Part of a small language model's weights: vocabulary 1024, 6.22M parameters.
Each number is 128 + 32 x the weight over its row's rms, rounded and kept within 0 to 255. Layers, rows and columns count from 0. Numbers have three digits each. The size before them is the row's rms in percent of the matrix's.

# o: layer 7 attention output (transposed), 384x192, rms 0.127, rows 196-255, columns 0-95
# v: layer 7 attention value, 384x192, rms 0.149, rows 197-255, columns 0-95
# q: layer 7 attention query, 384x192, rms 0.14, rows 256-265, columns 0-95
# k: layer 7 attention key, 384x192, rms 0.131, rows 256-264, columns 0-95
o196 109:177026108129185177088158159125097080133158155107126145078160189150124123098156203083132122122085171108152086150097168145121106115137125118110095095147168142136107140129107118112158125124092159142162137173125094107118165162123195113171120145160124142119161124147181185185145187079114151122
v197 087:129080144068117162113102154102125123167129148101142182110124127056188092141176185126075122117128122097205078085151119106119141175130125152129098124111139156075129188121159136150173124134061085134174137089094200125123112089129148129165115154135167137077130154179133120113061088138178119059
o197 089:091196111137171139126134075139142120131153101142138187159208110123122198113062184113159196191122114128114173154145124163147155118098152093094132157131141117091142129115143108145144138139109167112149144122160121107146120146148112142091094160139039124154141142182161179069124113137048124121
v198 093:143115085143137131103162140117159184108142132140155114107115159132072155151150149112110090190095131069115157093145178125160169057124154114097135170138116183122153134167109145123117155153210142132152144153171078129108141160129149142194180078088174142132099125134102102112097176143163170134
o198 085:084163118151098190119118109108057079112109131179125119162152128139135144160107160132138162042174075130139143133116121104095143140147129130113128112118169126114120114102146082121136152144126091112142141155155173149186077103117137100099154140125130114097160159126158171121137124105106147122
v199 107:127131124099139100103133119116141159128164123129111154113091076115126195174158124119127156125152141105128088129132115148126183160126116174164095093102134115143133115125244111170113137176098125140094150120110158158104146153111109100153173122122102133105146139149138121143148173102137199190
o199 107:116179163133126117130151094111167140145134127109167087130185122098143116117079040112129058123140105090094188084163172078093057074161160119109144148128162111116179150127098049151115122112136162131192127115183178094182122121135148113141110109158157114132087163107137162109095094135081047119
v200 116:119108107120159124076143160104092123115111143071055138114136169147134093111129117153064132153178075162208120132213147174184144108128150184162100144089167148088081185080149118126142115148096035120133146121095096138143139132119189080127191092128140049168118106151113125131116141126107097140
o200 109:114166092099173129181155137114176150145193141160129147126072109132122176166153231126163167174099168111140146085092133163129157108079119093128108120169108116084138098095139207126149131103141130121110083172177120055106144149125180123155081164114095146136126156154167106080127091122103171117
v201 100:108129096123159160137184101096139072133180119154204093140133211093150140093093126110224075134114143141097107122156120081162081155090107103130124160129125134117142110150076130050116168144143132137143089132107098148131146112090077194164142156134095139130121166084161176059136209152133184165
o201 096:165122102162093137119092211188171172100079134133087131106135083165077104145163127135080137103170159140141120118100072144131104121139092159068128111137108123126144130096152177190119101131137072118104182094101134165131098128126142088122183093094150165126093091119070085141199120117095089158
v202 103:121086171135111106062124155000103106118124095137083072086171132127182178143170130111103174112125094126167148082136121122142115163150097097107101107129115118056121129128162143151117110093067121114169084108129124190100085084155164126128138091153115141154228161216128139111140113131121102092
o202 108:112167079165157134172151116126123127133134156185160195193125097107122153156111133169182096146187194096140139137180091117145160091123174145145082182104090163141138101093163136138169140192151169159135160116103130107204134116115109149098155172079115145134082135108093087100131109130162159135
v203 103:133118092058116160123105141111109141134161139115148122059107160149117114108103113099150121144160151161172062115187150117195140151099110112116140141108160158087085125108185131126099199164123111149142083121069092201125172093135100122113106126168176119098141098076127133112103174130089136115
o203 101:146158083171148118157160152145156174141149067156080146199126127123139120187151133179113132171101110158136182134122146167078146136075116091133100109185082142146156159126132151095151088099139079105128150161150127080122008117107135136119127176077077114151100151120085111141111118149135160166
v204 097:081077090092123179135118188143149160115154138134181110166131138105149146110125145102151052114119158099126072132086156123111122120123120156106150123162131134144100120119094142141149158179145168085139122178148179140147118167159039176109167164156178197089123109088142090120136144146129141165
o204 098:122198185179060085093065076161137165083075122091137105086115142148149079101130097177107126104118086141104145119130069141095130183104115111142087125084097123154149129188163124145078131149170040149147142086139148172100133142109157104179135086088086108111135122139116151097120143117119050146
v205 104:118181165117119183121106117048112096064081114109084125129124138182115083118134141135144170126184103103144122152162141139099129135168106178104168129120182079144122099174173157141122180080155083066112164144097092167174154146120211132134188148116110109198183111132076166103142154127122107168
o205 086:169065124113118105149090182116143168144151138177092063124043146125127108188191130145164100084154165146167129074127129118142151112095165140150114151097096139128091123124108118130098159159154133151083090134075148120118114134130121156160157082101178142142103130096114072172174137102209166190
v206 104:152098146102141157165160127153105153171146122134145130160171132144126132105163137073142105078107131095169138152116128190130117091136116121070125101125194096161046135106124085166074035133130097149116123134123129140124068186128089145056126149133108124046123163109093151076122100132137125149
o206 103:121205093146137115090173101065093098171178102140104140078113130097124152081084058138136118150169107092096080085117144110133106112167135142133122160098150138137189112127171052125205141068083211134141112128138104122166126105126177167183133098151148139144091146183164147208149128200074126109
v207 095:157173097171165079137191082138131101175151155118093072150106139122101191145099158155119127133077174132138120135109155121141154100153173135181114124170107102118110134148145154077136124121151126179107151130158048129095166139083122154194156104161120085126103135099117141119121173138126148128
o207 094:135101104141156203148155151136092144126131147210147134102176087174105073159129119092113091112155131079133117105135118106106050147160059126101169148141225149130153130043153066115152137143110140119161134144112148170160115132125163093073128133080235126132131121137121136203142147125104146106
v208 101:129069108117116087124177088074102095160172093152092090089076158104096114131110081116119178161119160115096090161107093154111164093165084145129109122142145077127136035103141094151184113111103083084127173144113184130145134104099133105169138097149111104143137117164200098154118146149107093102
o208 100:163169099125144165073158155146146158165153128145115112144157084166119173096087149154143139127136097103154100065153174103161118115081194138097156105122169182187155171116161133122075082167133213144106075142122122097139133106088093090088143149161179156122138137127085159133124112087131159108
v209 098:099117125208183092170169099176183126079140156164150115147090130144119174107159152121125071139146123192133161135098123106145108105140159103120148113138139147134146112140116123091114163141172200130117133155153080103118117103099101171143125123112090123158142099116116118115174165125164151115
o209 109:204051152155113194115103186146092138131105163078110110146178140170102081111177158106146150083138198102126072166128134130137065137165107142115137137166122127106108081092104173114139164106123063135137145099106075151134160160156156057114166139093176154121166109160123137118156118124153116140
v210 089:110152055092080107124115189153063127083097147135125100112142088107115110195137157171069122108121115126105120150133154133131163119161127147132171149125139128150081132113129125153116128122077044107114141138134128174109116126079169104212094171141116127164114091060081148132121161097150068148
o210 088:080133168114163116128140106101175214116118155130097159142151152178092122155098163103144163137136088112140147094167124134058086120046149102161079143144131091107131169111113120111119178135179162143148137131129150101100164126125146142103159098188137126132157136186126138105113110169090149121
v211 105:105094097122141112139112150150076133163067100116111174199127090082128143169103147168102117101101194136145183143069134182052136191090127063144176163153123164190103147162120114125140129148099169120134095091149075134085159102105171140094103148157113132030099165128149162172153085179113091080
o211 096:119166106117122141176156137129148093115142172181155129096161167191138098154143090074131121120134060116137099145185127080170132136145137160128146128112142109099147100084149120103134094147172165105109155176108124166112129103153157136114135144084106109125169135129094110141125145103176206101
v212 094:070135178097104141138079183073158092099182086090084136107119165114098124133081162127064075146140105149155104114161140108173176135143102154093129124095114209119093175053164159130140147094116127109167116120130153122183108143180207129154131108114182111172143125140098101141079178106090149069
o212 093:075154117119134117117142109161123158155095150163093210151094110095185149156180169182195156125097130133129156176063090128137160164083199100118088140124092127097123114124162162111149121150152065102125062171114170114144142058108125142088096167113098089135143153150170147069125093133172100162
v213 098:173116079126120179171163147175191113116139084121208138109115135159139114138089089115185162128189131112080103076145157078165092081103115103138189188130132141107236130144074105134104184142125140134092129130116131128078210096103141115106104115081095124137164115119176093164109105145133132172
o213 107:138063115149115150135125200129148123105138123097066077139167133128093114127158143135110159112132157195156125196153130151187114135138126145130109056154125079106076124125137178160109087136150104104102183149156079120172094146130102075135191097176140147141127140125094158069173173089140131150
v214 101:116086111127130129169118105154105093141152146180138157139136140045124137117155130068138103174053172123144153150163133137105152077139117147117121083085125108169116118102066094074148133163156113093089168118202161090147107123129096135097170064137102119112155145163137126145077117150148146111
o214 090:126171107133093159075153133128123116086099144131113106111161090208083139095128134163090162085173117096092111129110035104180128154139156097072119136215117139131159102172151155164092111092112197119137062132076099130113193123142133083163105164144177157117141114086176124119177136153128137123
v215 092:127152172172117137098120148011098101155141122160131085125194159146182154130138108104163176109098106094082150125100143079118124117133098133125128142115122109074106121123095165171120162089158126106145114140129093099124152128148156149090149151111084139208207160136105119092114205109095109171
o215 086:135093125113132121128096182131182153096110151128109114135055104148124094191175143156139099113166168124133099107154075131121113118148165153103084121087097139122112111121131149123121104129127084154083149085067143170185103088094111126152151107096161156092109141125097103153168090134189146163
v216 098:167142086121153153107157121128156132122128104129143058115155174137130136118098149137201122107168119113130101163120158101092126122125172183187164149165150066156117098141100146117178130126151129138136174141150132148124165141142121151103157105135104121136134131087154151149140157117115069165
o216 095:114126118114091132155134153175087181166156126096116070078092139157107113154127038115084160131146127141112113086170170151158105117162105139129083089133137177127152167083157115175037096136132138192131135130164123127168134153075124085142160054122208150118101110119125150172104185114095142125
v217 097:133154154089029148166126107151081135120157113136114103149141108150144088155049150162071164112146146058105171107130124093104156057160118179131109132172136104113083115099124141192148137120166108076092139154077136112167169152138164138183091139168145136130111146058113124102125177152115114127
o217 096:062127078141162112097125081118142161126134106149112158098165092126103181137162122117145152168164124142150076124164133114112119196121141085133111145110159113123169164131142085128142152157161228168181118130137193164134133094112145143092143077142157067111136122181131188230136120140080161142
v218 099:099145187110105122154147165103140122084141122132121116095165103123161198109111200098173090104127106076151158073108147046185089124086097078125160175118111210081109175095120135155140094097094119152172102108174124154102112131151125123133130133129128156141152143173144139107119170095147143107
o218 100:047140106117152115084183099105103104159124141142095180178148108104137144178086064138138159161180127088080154170143117128082141139174131179106093133090131110107154126134187128167117129145163167146144127109105149154205103039144156163101133142097107083089121155134108131081123071193166142144
v219 105:095119086136151078122166170136086101128112139140119133091107163141074092130154116065153144122079082148152078211172147138146134125168091116145086133102135167142105165079107145078088107080092065184136137125116110147109080164086136099160147121160172124173090153098178165124096116068122143111
o219 097:156140170063100151169136157132130182129117152146142121143057108165138115102126152139120088098089079128141157076066117162107155122069150122134162118118125101157123145182169145139148100120120126138142104159128114095063131115154121156139133148095110140132128139119111057112124095201189132155
v220 095:186145089181136130124110095183138117104120093180105103119109148165083151159106047117180132148097157159052183183115086166091134161124137126147116110127123091143138050168096117109108142168145163145112136140122090100142153134117109130114113095148119106160099106102130142168153158131086130164
o220 091:158069156116081109151110165130125149109091152111159050087072142134134055120186074145104059068110126148155100093111147080130106124151106149170141106165107131208114155147104132098084112100143102131122118133103144149083127135121118104154176102123199133099111137065106081180131151099188123128
v221 100:135143086170129101102117114091162156115114183059128133123050085150098117101155141114100155177160142152165161131127167096156179153074179135142069104197176161146143090110138144109106169184155171123096137129147124157099129111121118135186187066104141066142118055125101121099167130138052148061
o221 107:155119143162136163195108143183069121103133134151113155148190176138154113112161159108120094096102180114140151163104174120130079115152084114176150137124136139147089099143150131110135138101123081100171113163093097121102104127141149081110126175082148115112180077139169130174054102081231124162
v222 101:160130120152160112142125101139128137112111116109091149132111076125088121095051115159191108109071136110107109126128109112100200209133121093101168149155112132158101096121169097118107123152172113164124152098177074072142149119161143129075105168142167148119088087085076141162121141096118157155
o222 095:096141153123098140059125138116172162132160145125148055142144142123162118127177097155100110139121081148108097132142130128133111098121129169136146078137108155092156162168121118085094134147114158051107097105115170153118180132123106105213093121133078137117207111108143103172125128153113115102
v223 099:091117108096075157134073127087128158167152087141158160096158130080180152147169144113147110135107129135151118123126095130147096134160125090137103176094095167111096157099113108225171151140073143122174110127130174123146071099191085113069104189137142192094165203163149121137126149070131126162
o223 112:100140138117126092107149140136192088110124123113141152172045123107104135171085109184126163149120080149071158131129098157127207142085148117107130087119053125142157109169130207073095094132154051124096128083153142102103149097112100162174147132111052119136073152077129073034160103154111123128
v224 100:139147140173141134122113115161174140189144084194144102172130152125129128130066097163182105114144154153096133149097085114144121157115103157156128081178104061063156115133137121151121108138123200157145143102168122087124094104149088168063080127149115116100135150052094105173140164112118106154
o224 091:153070117125078108108120150163119144080111173042153103082088149126133106157172071170082096115119149149115106116120127111130063153178119137158130098163095167165117157149094153096111107100153065092108141115113128147136145153129105084149163106104181129137099114126114120129167161141106134116
v225 100:148143179117156151126151102100136140108111166107097111135075117179144116072157148170096179091196121107121165132129158095140144120112129157140109103197193144108110124083195137146105165072145145127084150128114111190115157118092160127112154109095072091183168067142027126084169117163100101108
o225 105:179083087146174130173099195089074144128167114137111132160171163132129100122152159095145122114143227071207131143100132128135060137157123111151123182078153126105103085135130107092189132145136156136145117161066080101155091128149151108133138128107211155129160098159138150199127130101205168193
v226 098:098103102127097157159102166037132093095152161122159132101100116121120121095126113032155163135123148097101173130120148052138093128109147130110197107120152120130152084161047138095105170104086136168200105144164142148137150082113091110163115114088117094135161096121197149115167166104132100133
o226 097:132113112115096142108149110206118073073131142151060093209164104174106110165116187159118163148153125214097084167147129169146155111138134114130089160150120112143101135182153166146099146119156119109108158056095140099094103148154138139140141094142140171129122137102071100100140126184172196148
v227 104:108124129097120185163067096160104076143161120083165138142103122125098119143110169094098103122156098136050169150075131125113132085149157112118181154134083130183173142159150131139112182135113132130142100176076092114092105110101141169176129111196117118124110150078051176071140146182151117147
o227 097:176127161142127133145111124117143132045062149216087152126123143135102120146130192140148163110133109158154107086172146135151158146099132133139129137110167075127067107130113129136197143127143077143123181096149137122110175132103146147082134126109113145136089121143219110170164132072114176131
v228 094:091096174120140068157129096176203103103128145133117140128125109128132138091122087108136111110157138190156049112141094144198100151136084143137135105034133145072132134079189099136137116107127174134149090126130142099180108127156117112092098150150185122190092123168206088213140103108130166099
o228 091:147126137100128129119173120133081130192137069098112123123112103098151126124131085158150114175066141129102181206099177147086125167110153133081147141170086133116158129134110182105167092106134079141160091148116124121110137127142147161107041177093085103100146155117059158076098122143158062121
v229 098:136140102118162117155091147121113106092117085134134122177100128086134148115046135148089180148203148117104125119105164096127120132099137142164094121076076098150187131068118156103203117138111086133110130140119126103111176165166154124137116145109097134124073077121147126176060089162136129120
o229 097:106137180077140099123178068135172152170139140106125156089187101170121082120130120104093105103061109080164158150115110142158117133116135161173165091149208125100117142191167082167110104116128185126158115144146141114119166110070082135097103111131143071088162144134155137129094127075103100125
v230 101:141105098196175126109141147215140063100138158132123124097108143155068114121078133177126124093132115106151186126103146127152160145138141149184152163145146105129137076140158104146117091160131123112109152101108004129138178181097172130174082063107088085117128070130130145138199139144098091114
o230 101:165127122122073127152131118056059175115105147170113075170128140128149107126175072094113076093135139085139070103127133056138080123141089143178123106155106144117107162128138059098132168142112223101122081136064142133115115103138177095114183170151209107116155131128110103209095107092196150113
v231 101:142132114124148058151086070086135172105201157094093171104109084122097126120110091121187112136113073126125121143108161174075145182201170125158107121110119122156112117115144103168072150125132129142096135114136126115139155114073157123076166116128117139160136148143133131179221152107157139122
o231 095:099135185169106165079179129120132123136072113106188070120173093122134145119106086109102137113147158144112147134190137081161126034121105143094128153104114104092187107152136099138156121139130183129141124129168170113146171158120091108184104138205114175124177131128147162067094107123123093135
v232 096:111111080099132078131094138081165140130136118128167180103126154123105093171151084109105102169142090127109087130168136164062130123153098113145088166042110142086156132089131098181107191143128137121102092139104158129117124106120067125082095145084127150174083149109141137162184215121126112153
o232 096:161161173151119159119091145166189126125067104061118111117130087113123146133072132150126142108131113197138159132148109148156136102040143129040157093152099062096138107191089182114155121104153090108118141100152135102086117153091178156178129158204077152141155136143101116027120086148108130158
v233 104:117105117127121183168078126133177069093084127104136131108153161154105129205108117081075145085129135177080124105088126100122147157107144160177139161119111123075108040097113113109144102138091146086125095136093139103171142165151103122169068140129099109142114118111158141156107084148088087118
o233 099:122142141076121078126127109177139124175083159166076165144141129082119068082136100135154092109093163096111129206091134153135113134104137143114116072136126124148127180141124164139145162086116139160153134109071118133136140082127138184092094129143197100117171119132143113130096154086166130088
v234 103:100108149095126152142156135142121113153111132180158106114107113101190182120126162127110197124180138107132143155095148070147085157170130099136071112127084120148108156145143093170208116108104144082205135147081135090145095200143186118160100151101040146110146107124160147156129116143176163144
o234 102:119192151089102063133160086081121136114157163125137124221113136162076109150100103125099115142133132089111164127132089148121159151127175156208160127103164089119135116147153158113133154142141198202079094071155151082121188060155079143084163124139206113124107158092096071138149119127130104113
v235 088:147146160196207078130133099149116155174156128123106086178131138118161145148169143105068174149175146120092151211104145153132166108125176177169100058163170174191098094174133103118170117133143147112070166172136165115131139091130166112138167112093097069115135102137100149114153117171101144114
o235 095:166121075102090160170162179104086144155139158120149114084148145148131153100114165093179078133156149105163110098127159109151062088189119122140145160120156086150154074066185107141152141091127232139161140146093112139159140138114130089095173087114195172118152140140159119238119140098157109126
v236 101:118144116078132153074097157102076098098122086093127115165133142143117089094091136103122185125115142167110100189142151165067124130121080167099101137126178124188091101093120099122155120132132089119146146140092108146177135171085190118160146148161126125127135112133122175133089065182053132138
o236 087:168125146119103100187121150122134169156122139165113097086040144143157082146177081161142054093107102119174144095078133093147157151112154145190140134099103139174104138177153161108101106131150128134094083156093153133077106094138095144153166091108177115128104121097111061174127166100240133158
v237 109:138107098138119114148173100159092103186148123112115161173115091092072133113119109096108122111048142181115103148177132197150163168149094097078111054129112115152144122058117044089122114174167100199127079099120135118136113132100111065153131124164149154140101128136151096134069102114106154102
o237 106:138160124113137145120113125122170107107123128160162139099132105129135115092145132175120117142089103121127119114072098118138163151097124126158168160167148156131106144179137174067112077087054103071132124163136116094057154148137123158150067131142103115111109119139136084180112167150137169106
v238 098:162071119090176205071085115110100128157103114162126099084104175104173130088117146154120136152161148149124119175135141112122096198148067099115067105135132062087142144135185120120161174178080149090167091105179125160174103116175136137111119095128087091088114137136076151101093115201104118074
o238 094:163225127175129061154110123160105121097147095115160168171141132126130186107122106169085152128168159120192182069131109144131138133088195127159132132169146186136114104114167118122149112110131123118124139151071118105134076114099106121072151172092150133190150097148117108144143106096092126145
v239 097:107135185156091159181132079094187117037076163097086158099115082168118131126162130151121111128128129141116176092170151104135083155162141067097128149199139162117158121145146105160168188114119124047091108132153137168163128116133110120126160136153089138172147107211075111081136104088129152110
o239 093:111101121150138089113060177166132051164149123132127140201120125071098126160152157156140170123157229120127123154126124120149191148113096159125123141101108148135109074126089197120081151141158088134164127098044074121101180119166154143135084124079151115131142095078178136131164135109188125171
v240 097:148164182052120160111138108077129124118153071111127070119163130076167177126082171121125110120119097086142115147159104101174118195113115152113117099120144097103067138123223119164178122079105074183169103124158188177121083147189101078072153144135147098151157163160082156137143135154088120186
o240 102:102199124140169087126135164110146129141194100139103187141093090084155171162077046186177174150166127138130163073150140147102162146148167132124124146102140211150201095073113129125102111135144157089127153123125155113186133120089155172172094079138118156115048116107141100127126130139098145110
v241 097:148116094051095160117115132109111152221158042137151130138159137113114160195090134110142127139098145157090092100122126187074191119122121140143154157195071126184116150136132113175107114129149150136159100131143165084088112112133104121096139119136161107045069133055125101153106108119083128127
o241 089:065198132139117070146139127133146091099085160131168093083094176146168120133083117147115127120110066164083138145157149119137163167121142089096081053080188122128147167102121108082112086139118098119088118180217157167171122125119136091123146097109073153126101149130142168155090209130097176093
v242 094:094107099159108158122103126116154095061210189120129157091127131125135118135132104102167133154112128131165131074143165118164152050102144140130176128109092081117140136145084099180151148196103119160164178130213139090140143126148068139149136127128167119180150149179185111141121147088102163179
o242 099:122113184078074095100118097195144142095092126135135068168108088120114173148113140175120117120131092167060154153121068125111201174133080132108113105130072165115129104179143179127049116125180052110090115108099157160136163122169125096142162115107098134110121111081122118040116094117163083142
v243 097:159081089135156092113220096124080143101104094164124115127140164155145138136106095186192104116089122188127067099136122143088116127091168062093086167118112137121119123137118080059061064148145112117175108098128063106103129103108108145090088165174154139090048136064128140100054136141163146131
o243 092:106173124156139131096109178166171159157099166089181146096132147121113115089163106116101119153120147108112136146137144155138103117143108168130145053139168113138159186063116217170144140121114121148092102138184111162163122128157147136167137132143106132105179126164085149140196108163048082088
v244 101:113126174112158136089142146090162189092107116181122074123171141141172174146185123125174116064120087113124156135145099110094095149087161125138173113134116083148179160172140156111121184112083145108184126142108086134093143101124173171066203160135103239140152175143120127140118161098176138142
o244 092:118128139127087121112115142167158088107109162079160134162122121117058154174121112103116152148177195122116121106185116125154097079181136133101062127160123121111145107082077158203094142179160061199112168067185172151188147180168106123125119075131121121125115148107122172040179126130035077153
v245 108:158178054118080120152165147090142154157130163159107135127105134141078085151120138186137148159145168169115114127092161156108133122160126094112111100154104139190111129152122121154136180119149162132170144179082136145150137128094052185143092226103115145136122126078146148085115164064115111095
o245 099:183055113099134150099089126185092109120108169137146134139101180150116113147147170095097125122096127129097147116100135174120176155091083129142163115115129148143080130147112142049138088120120048117074140112113122146092081136154155138147188098166122168147138112121131119127149152110118158142
v246 098:093159181210157073164115146200180138083100160124071191149066064186103121047178110154063177095147138098171164109133115118203125117089116118115172118118154190117153157137132124141114180079133156121066123117123129152147156103163156143142148142091131146188153114191102081154149092134107176073
o246 098:148034091074159167139129144115095110162200142129112086171142158124141110172185173112161078133120170126172126196076116106094120154162120141133135181146089097075076067109143138090142127156157101110148136183071099111116134113164132091104120158083148075127201109136115115104144108084255099192
v247 093:116112132137132154142159098125133162169081063145120104190115123135134155052130115131187109101094154161100113131121120206100094141166134140118173130129140079145068102149110105127126114053102149099165112155124114138164149098132102129053141166148119141101150124099102160120151105096124090167
o247 085:145099077124134110138149191117124103152149153129112059067054155161106059167161079148103089124148162129129082148099135120139111109150108142125135139129135137166142132087131148071110108129151099160069122139112105131094141164121146151170130076106208161172098159066091078194181213164138142110
v248 095:181131159176166099158166110158090133175135157131094160173076147119120135039109147134119135140144150149110139142087119112131092108135120104134116094192180159203139159080127112080122106060176159134116136162126087072136167116119151167119147147066097114160145100136040119134130076176129120059
o248 105:159109067140169156105154148073055093143153136148125119149169153199130139089150191085132145155128185066154085144101146145150098131172125163134157158118160096076102060125171087111200133141087196132103090134082081132130117130111162077093115164173151154113197121167170133201167135130136173118
v249 105:173113138149121105124060143089069162213140147128126168199132127099140157077072095075083176123122119115135162200053109136100144113145123116189142107100148096152127119102115119172096106079128125141131114170111136082142120133110116147099194138070099133129147146135124138135133113131098116124
o249 105:170133108095137124089184070148187035083132134150170119091118124186123146101126191098142157172133107107071099055165151181138121095114125174050100094147130096115154091198148094123189140137116179109065132096131125120098142113102126133139102154185079161103133141191163132121147067144118134100
v250 107:127092122165186171103129153135116120219133085134138105185068170081086183101128163123079182119102135198134171141107114125136147173103134098148078076132084141113146155088142092076144141142096150155154120123105126089106088119138115107153100152084091109086153126145148142146089087131090149126
o250 103:189127106088103093184113148148159108072120172162167144144115126172160079114149167146134098136086124083147129118064089148152128145126111145155159108165112131143086092181112193080119111130124084085077126129129099096065125127147104111123176132084139134149104113123110013114148139128176169106
v251 111:116109162184164126129144129132102129179126151133163075158147134084124193130145162120089096143086115128109119190098147088144122096118138078098105110131182171076108121099165100146165099160152149133124143120214156081114055137161090077129111104105105074110107107147078087144101146145151088119
o251 108:188162131146137159124100192152156138088164106094134187118107121139177130125087157170158187122149103135129113049156115169107110191148147137139134079168108129156143080099124175075115166107118081116125154102117074144161115086097159115099148139115136169106139138217122143113185101157112175107
v252 107:092091145183107064166149102074114101168150154104129128150104125144089071128213113088132166201103104103160159157168129178125173071125113100074140091112158123126102136133080064165107121114175084106096170159143159087124071099140129117118158097138156091165095131069115117084099175091163197121
o252 099:156150114103174203110103179162135165091159120136110127100130120108138161126129220151150149100181078170106091114097152138143170106097148149098136145107104123151131096149140212086118175114135100147107091099123116110153157128136132140172125141076097199120161135198170133177171101159145168188
v253 100:188116114179146067108118111159151176152092155108112189133097113147121119081108111109128120143184118206131133166105115107131127078037180131160119144158179172130155113117090090056085132171125176149087121123124147115115166031146112089111163095096144086128136072115116145159114130193125097041
o253 098:159107096130179207141132162172114104124145125073127146122192173127135156093150209111138176171108185149144108164150200166149085134161093112091119094164137097105120092081118175152171134074120116105138135162164052117135084185096124090097106164176106147131169131193156181095110114115095150116
v254 082:149108111084149107130071126158140128110172167128135176100113097124108088148126098133074138088095148070139153120150105183126169133118096094114121131092149143142114161140154110147113113106063113165156103117106106097130110125120190076135155193109143151086097187142122145146134106132153131114
o254 083:067198166110125122095188069097134128103126071140152137152121088059146186082086134130152130187118056158139137127103155101126108092109146130141133152119105072103144102141142076131151124140140203091136125130132166107109120100148094158120061111186070123171155112120119114095135089133091113119
v255 102:107149109083140196135133090097203128127157109105132082080133208141131128170125132122145133148120096104150099094196109047160133179175125152131141108119113113102133101136158136119138147153141114129130150144194127104096074155139140140080159073135130084123147158111130104135110183083107155199
o255 103:100152176195068109115112171138132106102123103144143131143139081063128175146119087159129134104181163148110177118134107167192123090121190120110092091177154150154177136080160157192108153166114121115170116101147188146216193152142150117195153108091149159161066127126169140092168149129050093115
q256 109:126080108094082135120154137116166126097089167087074083093121122171114105146195105119159091145091104126107121155133143148122092143114133148084171130110093089121205152131107103133145095152125139116086103089124112127117137138179081120150229116196130169094108157145145116109120101108119106158
k256 107:134092117105111154091153127091110136139089177091075085136112086171131099137145090088117153068108184102101126144121092121100126117133091148200139145163096148169176145108148131104152116126179186145138104097101155138143140108133110154115196058169114117051123157062163129134079097194184094131
q257 113:107150110156085103162131103137153140119149195106141074085137122132130153108140053172094157156121090110109108203104112166163134118146091214105162109118147146158114180122103168084153138172115161120130121120072070126213186101098160150179150124125168101136152109164126165138128088122133130137
k257 116:115132040096137078116175098087039096155100134083147183122108136054159140116174090156077146112108107124156110155069130116096101129183193118102122116108128148086141150095127110063108133129180165185150138152092096180116150170185138113106119152153159189148097122133150139114125088134134108132
q258 094:094163165176116094118120108107173107111112139138100096113135121148101135119057090146119167095094170112070162138170141132149095113148172054153113168096140099124115165157154120136080214164096110113135171126144159141131182147131136147127151148166128106109171063108123125111124159190102200110
k258 090:082137130153112114138150140149126120166141132185132108142110123115145128182097039108137074102149122066177135148151149089138037171130090136174113170067159104119181137143172073154152126106186201203179111125103147133104134097140105168135142124152193123106150137122168137160111127136151112105
q259 121:161120117088129144156158112169099156129159110219197119137110125160102108097166070128111103109100153157175137132149146161056150102145120139142131098111095086154144119134152132174137122173108111122104111104176088112078082119127074092125114134140097079126119066131162172105083150151111177065
k259 125:132147139134158092087176092171106114151122082138128133105117102098194103167126096132157170195157145204060089175091142120145157135178110116113171169061083184151085084098140123170093086157112122100125128057223157124094085135112119150188158051139096152153116130094128164158150116146106166110
q260 113:127084170147159187128157141096188158055096125118094104117168092090144083077113079093141080144149129085150109089120103154131105090112153106135101123123115151146105129119147106077094131129103127103112106031115119127155090189104176195175146188126141065139145181141119104150171109190139170160
k260 115:134117167099177130103149128158071121205121124146125115165119145142162118111126071144130131147090119089116117121122146102136065160104112165185139099168170098145137166129128122100115154119078161130122135072124079135160108185145188162135193131166143128179164203156101099102059128185152161140
q261 105:098162178138123080080134088102168117106127152085071114135188129105182132151111144157129136099104160135145129157143144139107152164160115084192140167109136093141132102094172168134062177104126102115085155153080157176136159129153097103113157107129100135122158086094091161140068120154122101212
k261 104:106079175144098065112094135133134097192155174146114141124154123118142123148095077119155088129125085096162126160136119145138048158180083119152103194095111085105164103114142166108185118154117163116135077131045177099118165108108119170056137134135159085118159142140149121132107179125164046147
q262 115:058192091193111107130166100129129160082134083136076137161090173127164117145074114123062129120088082161133152091108117167178189100120112114123156059127149116136135167135122144150067112084127106182130202140164132173142153089133121118096161053124149200119156104127158160078160159079117156126
k262 110:089172134145099171117108119105099159059130131180161080124081141161115172133138157119123136136109116091128126105135102122128140142136084144126108144107174172104144075141142132163082127125130130212131148148181172149132089151104093130107126167138147182123133137101114107131113154143099177139
q263 106:140126142097158150141112076099194186163123077142138126158053110136128078059113134137130159098111189115076124136147088135090095134114103129166096135121140071148095085223125114091120125127155146126150147120163087123103080118124118116143118094162088132120121170164091160129095101092107146092
k263 099:122115151046143161147161128108105147106128132166173126178081147154062082201132075125094125108158131158133150121117139122146091143153086101145151170132171139146037122169127081196143113119079139171159158167140133101151131044109147125173143107146154086165140144119145113181138072144157180186
q264 120:176077086112110190120115104087133128112130166125102127127123157143092108115139112174047148139124178158099146106080097160097124177108098130152161155108125160144150106144104177138130181103078175127112146159149091141129036113135101106119094095056104145192058129155107139120112107145103188123
k264 122:186064170116183088101126128090121143151087084113111144169156104125134105138162109126127138116100117165108110115081081165080105158188106115109133140140128090084139090107064149149109183115129104142127117158141125097112108107150127141153157133181110103122112137105074105124081083149124209179
q265 105:117139110080148160072122126136101120123157164092175136115066115143081118109100176157119103134113121142118179126133173121157137158158076119138085093179179120129159144104112142131156084144134162060161097124071092095119112109110154182168151146127126152168138104132137115110159100122124037224